python train.py --activation="relu" --norm="layernorm" --norm_eps=1e-06 --init="normal" --init_std_up=0.0156 --lr=0.000704 --beta1=0.9 --beta2=0.99 --weight_decay=0.51 --grad_clip=0.5 --warmup_steps=310 --schedule="wsd" --decay_shape="linear" --train_tokens=760700000 --steps=5804
Each number is 128 + 24 x the weight over its row's rms, rounded and kept within 0 to 255. Layers, rows and columns count from 0. The size above them is the row's rms in percent of the matrix's.

# layer 4 MLP up, 2048x512, rms 0.0336, rows 1183-1207, columns 0-63
size [ 83 102  99  95 103 103  81  96  94 112 106  92 108  99  94 112 110  99  87 107  96 102  97 104 123]
[[114  83 160 151 112 143 150  93 179 142 125 112 168 100 140 110 143 156 121 154 149  90 163 142 162 118  88 127 189 110 162 144  95 127 126 117 109 121 124 136 149 116 147 159 134 143 131  96  94 131 122 139 151 143  83 158 136 134 130 108  45 149 125 142]
 [117  64 116 117 131 116 128 107 134 107  99 167 150 113 127 142 128  94 100  94 197 174 137 113 124 155 141 163 111  76 134 129 142 131  98 160 124 153 131  97 153 109 136 156 146 150 124 124 108 133 117 135 137 126 132 127 121 138 129  90 112  72 117  81]
 [121 116 134 118 117 158 101 151 169 133 151  96 151 133 130 166 112 149 124 131 123 113 149 152 146  98 134 145 131  92  96 134 137 146  92 167 149 110 106 121 141 115  98 121 142 171  94 110 124  64  98 102  97 105 109 155 166 137  56 116 119  99 105 122]
 [136 154 146 154 142 136 134 123 147 144 120 137 167 119 122 156 105 121  95 140 139 129 118 108 141 121 181 126 128 114 126 137 106 129 137 127 129 128  99 109 190 173 134 183  99 127 143 113 104 111 119 123 123 122 108 127  94 133 147 109 109 178  96 121]
 [108 146 105 170 110 139 121 129 128 125  95 117 156 147 162 144 127 142 117 168 142 120 132 127 155 120 155 130 153 112 135  97 178 115 102 122 164 144 117 139 140 129 106 137  69 109 134 124 158 108 104 157 163 143 146  85 109 121 149 168 127  91 122  89]
 [ 86 136 129 142 118 142 144 126  94 176  64 167 151 189 181 127 116 124 154 136 115 113 151 139 119 141  92 151 155 120 152 145 151 107 135  95 141 120 126 147 142 147 123 114 116 136 158 114  73 100 122 109  99 107 113 111  58 138 100 146 149 116 117 125]
 [118 110 142 141 105 105 129 142 135  91 125 124 141 155  87 143  92 155 145  90 168 145 133 104 148 141 137 191 127 125 130 105 131 127 148  87 104 126 140 118 144 123 147 105 113 125 113 112 171  79 148 129 138 137 127 113 118 100 157 108 136 156 155 123]
 [127 141 139 100  98 160 155  99 128 163 139 125 159 107 117 127  80 139 110 126 115  99 135 150 150 107  89 147 157  82 116 154 125 155  99 154 104 130 114 143 157 146 102 153 142 109 111 111 115 109 109 116 130 120 116 145 168 125  98 134  72  61  95 134]
 [176 158 134 125 101 120 159  94 141 145 160  96 140 154 110 123 155 157 135 134  91 142  81 102 114 148 188 158 142 139 170 133 151 139 151 152 115 139 118 148 152 187 107 118 130 139 137 111 150 160 136 111  77 174  99 178 127  90 133 115 145 151 114 120]
 [124 137 116 103 134 147 127 104 174 167 133 110 130 108 166 113 136  89 124 128  98 181 149 171 145  83  86 119 109 141 117 166 103 164 127 145 131 129 122 149 146 155 113 149  89 162 132  98 126 143 103 117 123 141 174 121 122 152 149 113  84 133 139 135]
 [151 141  95 171 138 175 143 143 141 171 106 104 152 134 103  84 116 150 168 136 110 142 113 109 146 131 142 134 121  64 120 147 142 161 117 127 159 153 143 142 140 151 120 148  93 149 148 101 126 124 115 150 178 138 113 124 110 115 149 178 105 106  97  94]
 [128 146 114 122 123 103  87 150  95 144 120 122 135 136 137 168 105 125 172 134 137 170 122 165 102 135 117 141  98 129 150 160 150 118 151 123 123 187  77 115 127  98 121 123 133 131 109 108 127  76 143 130 127 126 145 127 108  94  91 192 129 101 120 134]
 [109  80 164 160 140 141 140 137  99 113 140 155 156 105 113 111 131 218 103 107 171 102 126  92 136 140 151 154 139  84 142  91 153 134 137 119 128 127 142 135 146 126 125 156 128 150 150 108  92 121 126 121 129 132 132  74 113  88 112 163 149 120  68 141]
 [142 130 110 133 139 132 150 142 107 148  69 153 143 109 154 104 122 152 111 126 143 103 192 153 135 100 128 148 137 104 120 130 102 152 142 140 181 168 159 121 140 106 110 132 158 140 148 115  77 105  84 155 120 114 123  91 124 153 151 100 151 117  90  94]
 [101  98 149 101 126 120  99 118 168 164 121 143 171 129  97 131 144 143 155  78 154 117 139 132 137 130 110 192 143 136 148 169 129  99 120 109  84 165 131 126 147 145 163 149 125 165 147 118 147 113 126 160 128 124 142 110 126  81 114 145 125 145 105 103]
 [123  89 135 118 105 124  86 170 147 155  95 139 131 120 123 153 101 156 124 126 110 141 142 168  99 124  78 161 118 113 109 120 135 144 107 137 129 105 121 151 145 172 127 119 139 135 123 115 143 156 116 126 138 151 140 115 124 112 128 158 135 148 147 133]
 [125 127 114 132 130 118 139 121 169 124 126 166 178 150 170 148 174 116 135 147 105 116 116 121 111  88 124 140 181 114 124 171 106 116 156 108 144 120 107 153 171 148 128 151 138 143 130 115 152  93  94 128 152 129 109 127 112  77 123 142  47 180 137  92]
 [110 138 154 121  99 140 117 125  79 160 112 163 122  87 132 110 162 113 144 138  81 128 140 180 136 146 166 115 134  76 139 121 161 120 119 106 101 118 148 176 124 106 155 180 115 174 107 109 118 143 102 157 150 129 123 121 138 137 129 139 125  93 136 113]
 [115 130 143 136 145 121 144 152 162 166 122 106 179 127 138 164  97 143 113 170 161 132 130  89  95 122 143 148 101 147 150 118 104 135 179 119 136 132 116 150 149 160 175 131 133 118 151 102 123  88 112 157  94 154 111 115 108  91 129 129 109 144 115 143]
 [113 108 123  95 153 123 144 121 137 149 137 147 149 100 155 172 117 138 138 152 140 151 158 127 148 112 134 133 117 105 117 122 142 126 125 118 102 121 113 137 149 100 128 126 112 114 113 119 159 130 130 120 146 123  96 139 119 117 100 160 102 104 124 115]
 [157 102 132 143 147 119 103 112 126 128 136 144 171 151 132 147 106 125 130 100 134 106 138 106  92 104  99 132 146  87 152 145  99 135  83  91 116 136  94 141 147 154 155 122 138 143 115 106 121 114 104 164  87 134 122 119 118 122 150 115  96 144 116 118]
 [ 73  89 106 104 123 179  99 151 133 116 126 102 140 127 168 149 148 148 143 136 120 112 145 164 135  99 116 101  92 128 149 134 143 170 118  89 132 153 115 126 147 113 148 126 139 128  83 124 141 140 115 152 167 111 165 127  89  99 104 108  79 132 119 110]
 [116 130  84 161 116 122 126 125 106 125 128 116 133 144 148 129 149 129 140 182 135 128 134 113 162 158 146 136 144 137 123 152 177 104 155 130 184 142 115 109 144 157 179  98 103 153 153 111 134  71 136 138 129 162 101 114 102 140 161 110 111 100 135 115]
 [158 134 131 153 163 187  97 156 181 162 119 105 147 128 141 134 122  94 111 146  97  92 170 104 119  95 144 131 158  90 126 126 117 110 110 137 176 141 116 137 151 150 121 137  85 119 119 107 144 119 107 143 125 143 161 127  96 124 123 127 139 149 124 108]
 [170 104 139 120 102 130 157 147 103 170 128 123 132 143 143 127 132 141 117  99 152 164 133 156 117 113 110 154 127 126 140 123 113 127  97 126 112 127 116 117 129 112 151 100 113 121  88 116 112 106 129 121 135 110 130 110 126 106 138 179 101  92  92 102]]
# layer 4 MLP down (transposed), 2048x512, rms 0.0307, rows 1183-1206, columns 0-63
size [ 79 106 100 102 109 102  72  98  96 123 103  75 113 108  95 122 126  97  89 110 100 108 100 108]
[[113 146 134 139 178 157 113 144 112 123  70 125 118 100  97 129 130  94 142 145 173 128  98 126  66  95 125 123 112 107 148 115 124 148 127 108 154 163 107 111  98  88 102 119  99 158 161 121 104 106 138 148  99 115  71 123 147 115 162 150 122  94  88 148]
 [114 167 154 149 139 111 116 114 157  70 122 120 118 136 106 179 131 125 135 137  84 131 132 126 124 137 128 132 132 120 120 117 143  96 108 115 121 154 125 151  88 152 158 106 110 128 116 140 167 135 119 135 149 139 135 129 116 124 107  74 100 107 110 108]
 [126  97 138  84 136 122 120 151 141 101 149 106 104 152 181 138 115 146 218 139 119 167 152 116 110 119 139 120 124 155 143 128 118 123  87  87  96 140 143 168 129 105 128 146 157  91 120  97 114 129 126 134 117 187 124 136 104 136 122 133  96  88 131 157]
 [138 146 132 131 105 136 161 128 146 121 139 108 104 123 143 118 125 125 167 105  89 136 162 118 138 157 122 137  99 124 108 143 143 140 139 129 147 108 160 113 142 148  97 154 142 102 137 109 131 123 134 147 142 128 131 120 158 106 135 109 126 102 147 112]
 [113  70 165 119 180 135 145  85 125 146 170 140 172 132 127 168 141 131 156 139  96 103 137 148 127 122 137 108  93 105 161 149 138 154  98  87 123 146 103 117 126 122 149 130 132 114 109 106 125 124 136  91  98  78 160 140 121 148 103  81  51 167 126 161]
 [154 163 126 124 105 109 166 159  82 119 110 109 118 133 142 171 136 120 174 147 128 120 149 139 130 163 132 113  37 129 124 183 162 112 121 132 121 143 158 110  72 137 179 143 122 132 124 147 112  98 130 129 160  99 152 116 125 153 138 147 131 121 145 151]
 [137 127 100  89 183 147 104 122 149 161  95 172 125 110 173 124 141 123  83 150  78 181  96 106 126 127 138 100 146 155 131 135 123 117 140 128 110 133 110 166 114 132 124 165 120 159 137 142 103 121 142 124 144 147 141 159 154 142 122 132 128  84 153 109]
 [139 162  94 153 116 121 116 128 166 177 116 110 145  91 113 124  74 157 167 148  72  82  95 119 113 101  95 170 121 137 138 149 144  91 105  87  96 134 126 158  96 155 140 150 124 112 133 122 111 104 154 152  93 123 115 150 111 141 115  90 121  79 149 124]
 [118 122 159  92  91 140 134  92 131 130 154 131 121  81 108 134 139 119 106 121 129 108 135 125 154 130 124 139 152 141 118 130  88 163 124 165 113 128 134 116 115 113 103 115 119 137 151 133  96 130 114 166 160  48 127 100 105 123 118 141  86 107 134 143]
 [110 131 114 150 110 162 139 158 118 154 101 116  99 127  98 142 105 149 158 182 124 124 154 123 133  95 148 130 136  91 134  87 118 117  98 136 150 115 116 145 104 101 135 163 133 120 129 133  96 138 131  97 106 141 121 142 140 135 153  94 118 125 157 154]
 [106 125 141  98 120 131 144 162 124 150 132 114 136 113 147 125 109 123 138  62 146 177 134 132 118 149 142 132 112 131 133 154 155 139 139 108 132  94 117 141  98 157 170 174 160 140 133 159 150 139 139 125  84 135 131 149 134 138  96 131 117 120 133 128]
 [ 92 141 129 151 113 111 129  88 187 128 129 125 137 145 119 135 107 130 121 102 112 145 138 109 159 118 116 153 158 118 142 129 143 115 145 113 123  80 176 177 110 134 101 121  93 155 144 133 147 154 140 146 111 125 122 152 146 160 106  78  97 155  94 117]
 [149 149 143 136 151 115 134 120 159 107 125  94 144 118 144 163 166 163 143 166 168 130 100 101 108  70 150 129 126 155 112 133 149 103 155 121  84 128 144 127  97 142 116 135 105  95 138 156 133 100 124 160 118 122 115 112 112  96 145 167 153 127 108 140]
 [ 73 159 105 159 160 182 159 134 141 134 154 149 140 159 134 146 141 124  95 131 118 147 193 150 139 134 121 135 109 165 135 167 150 114 128 142  96 102 115 113 188 146  98 166 130 104 160 129 125 138 123 124  99 124 124  97 156  95 185 132  78 129 164 110]
 [157 170 136 146 100 102 131 139 132 129 150  98 123 143 143 157  86 121 105 120 137  89 126 127 115 120 129 130 151 139 118 100 116 124 157 153 128 131 165  75 109 120 110 113 142 128 153 144 141 143 110  92 114 154 141 118 100 148 133 120 150 120 146 124]
 [ 64 145 112 120 131 143 158 107 154 124 131 101 135 178 122  93 120  99  96 135 146 122 129  94 144 135 115 111  94 118 127 172 139  77  83 180 119 142 162 138 159 180 135 108 110 119  82 127 158 131 130 146 128 106 125 126 166 168 130 137 116 133 144 168]
 [ 83 111 106 166 189 144 141 148 115 111 116 146 142 122  84 104 127 122  78 110 128 136  97  56  69 132 149  76 131 132 114  98 102 135 139 120 155 170 101 139 124 149 131 115 125 128 103 135  95 122 100 152 121 129 146 102 118  87 129 178 138 163 156 145]
 [107 118 116 125 123 106 155 145 150 115 142  99 122 136 117 109 118 100 163 125 116 170 170 110 148 145 131 141 169 139 118  84 158 144 123 136 116 128  75 159 131 105  94 114 145 148 155 138 150 126 107 149  99  96 125 132 136 142 150 125 133 139 100 102]
 [115 115 132 112 102 127 166 145 117 151 144 139  99 179  89 133 130 171 119 138 199 104  90 107 134 163 141 138  97 102 132 108 110 112 163 135 133 118 143 137  84 118 101 170 135 153 117 102 110 118 169 106 100 111  97 147 137 124 150 141 114 124 132 124]
 [104 148 105 141 160 121 110 146 123 130 126 149 120 113 123 131 137 139 146 126 125 148 117  81 137 122 106 114 150 139 145  96 132 138 113 130 118  82  93 129 145 161 128 143  86 117 144 111 149 105 110 159 142 136 109 142 124 125 152 122 146 117 131 171]
 [112  97 124 109 173 143  82 136 125 129 127 164 144 109 148 160 108  97 141 125  98 100 126 127 103 173 170 135 152 145 134 120 143 117 145 133 120 152 103  88  91 101 155 111 164  95 129 113 151 176 106  84 133 120  91 168 106 120  94 161 146 150 124 115]
 [125 194 103 158 187 121 145 142 107 150 107 128 108 140 130 106  77 119  83 162 107 112  89 118  90 137 112 179 162 165  79 119 103 144 159 155 100 138 121 123 131 132 148 149 121 110 151 119 113 136 140  94 127 108 125 142 138 108 152  98 143 110 126 164]
 [101 109 118 142 115 166 116 126 123 101 144 158 117 148 155 108  99 163 104 112 147  92 118 110 129  35 118 113  90 134 139 115  96 128 152 150 152 126  81 162 121 109  91 180 128 104 126 118 136 123 131 134 138 154 101 142 134  83 171 118 120 147 107 133]
 [125 150 152 126 111 131 115 148  88 150 107 130 126 104 123  51  84 110 122 106  99 147 144 201 173 114 126 109 107 108  93  99 161 134 133 103  95 115 146 120 114 117 124 116 131 104 116 112 110 113 137 148 151 155 143 184 144 138 161 155 121 121 165 162]]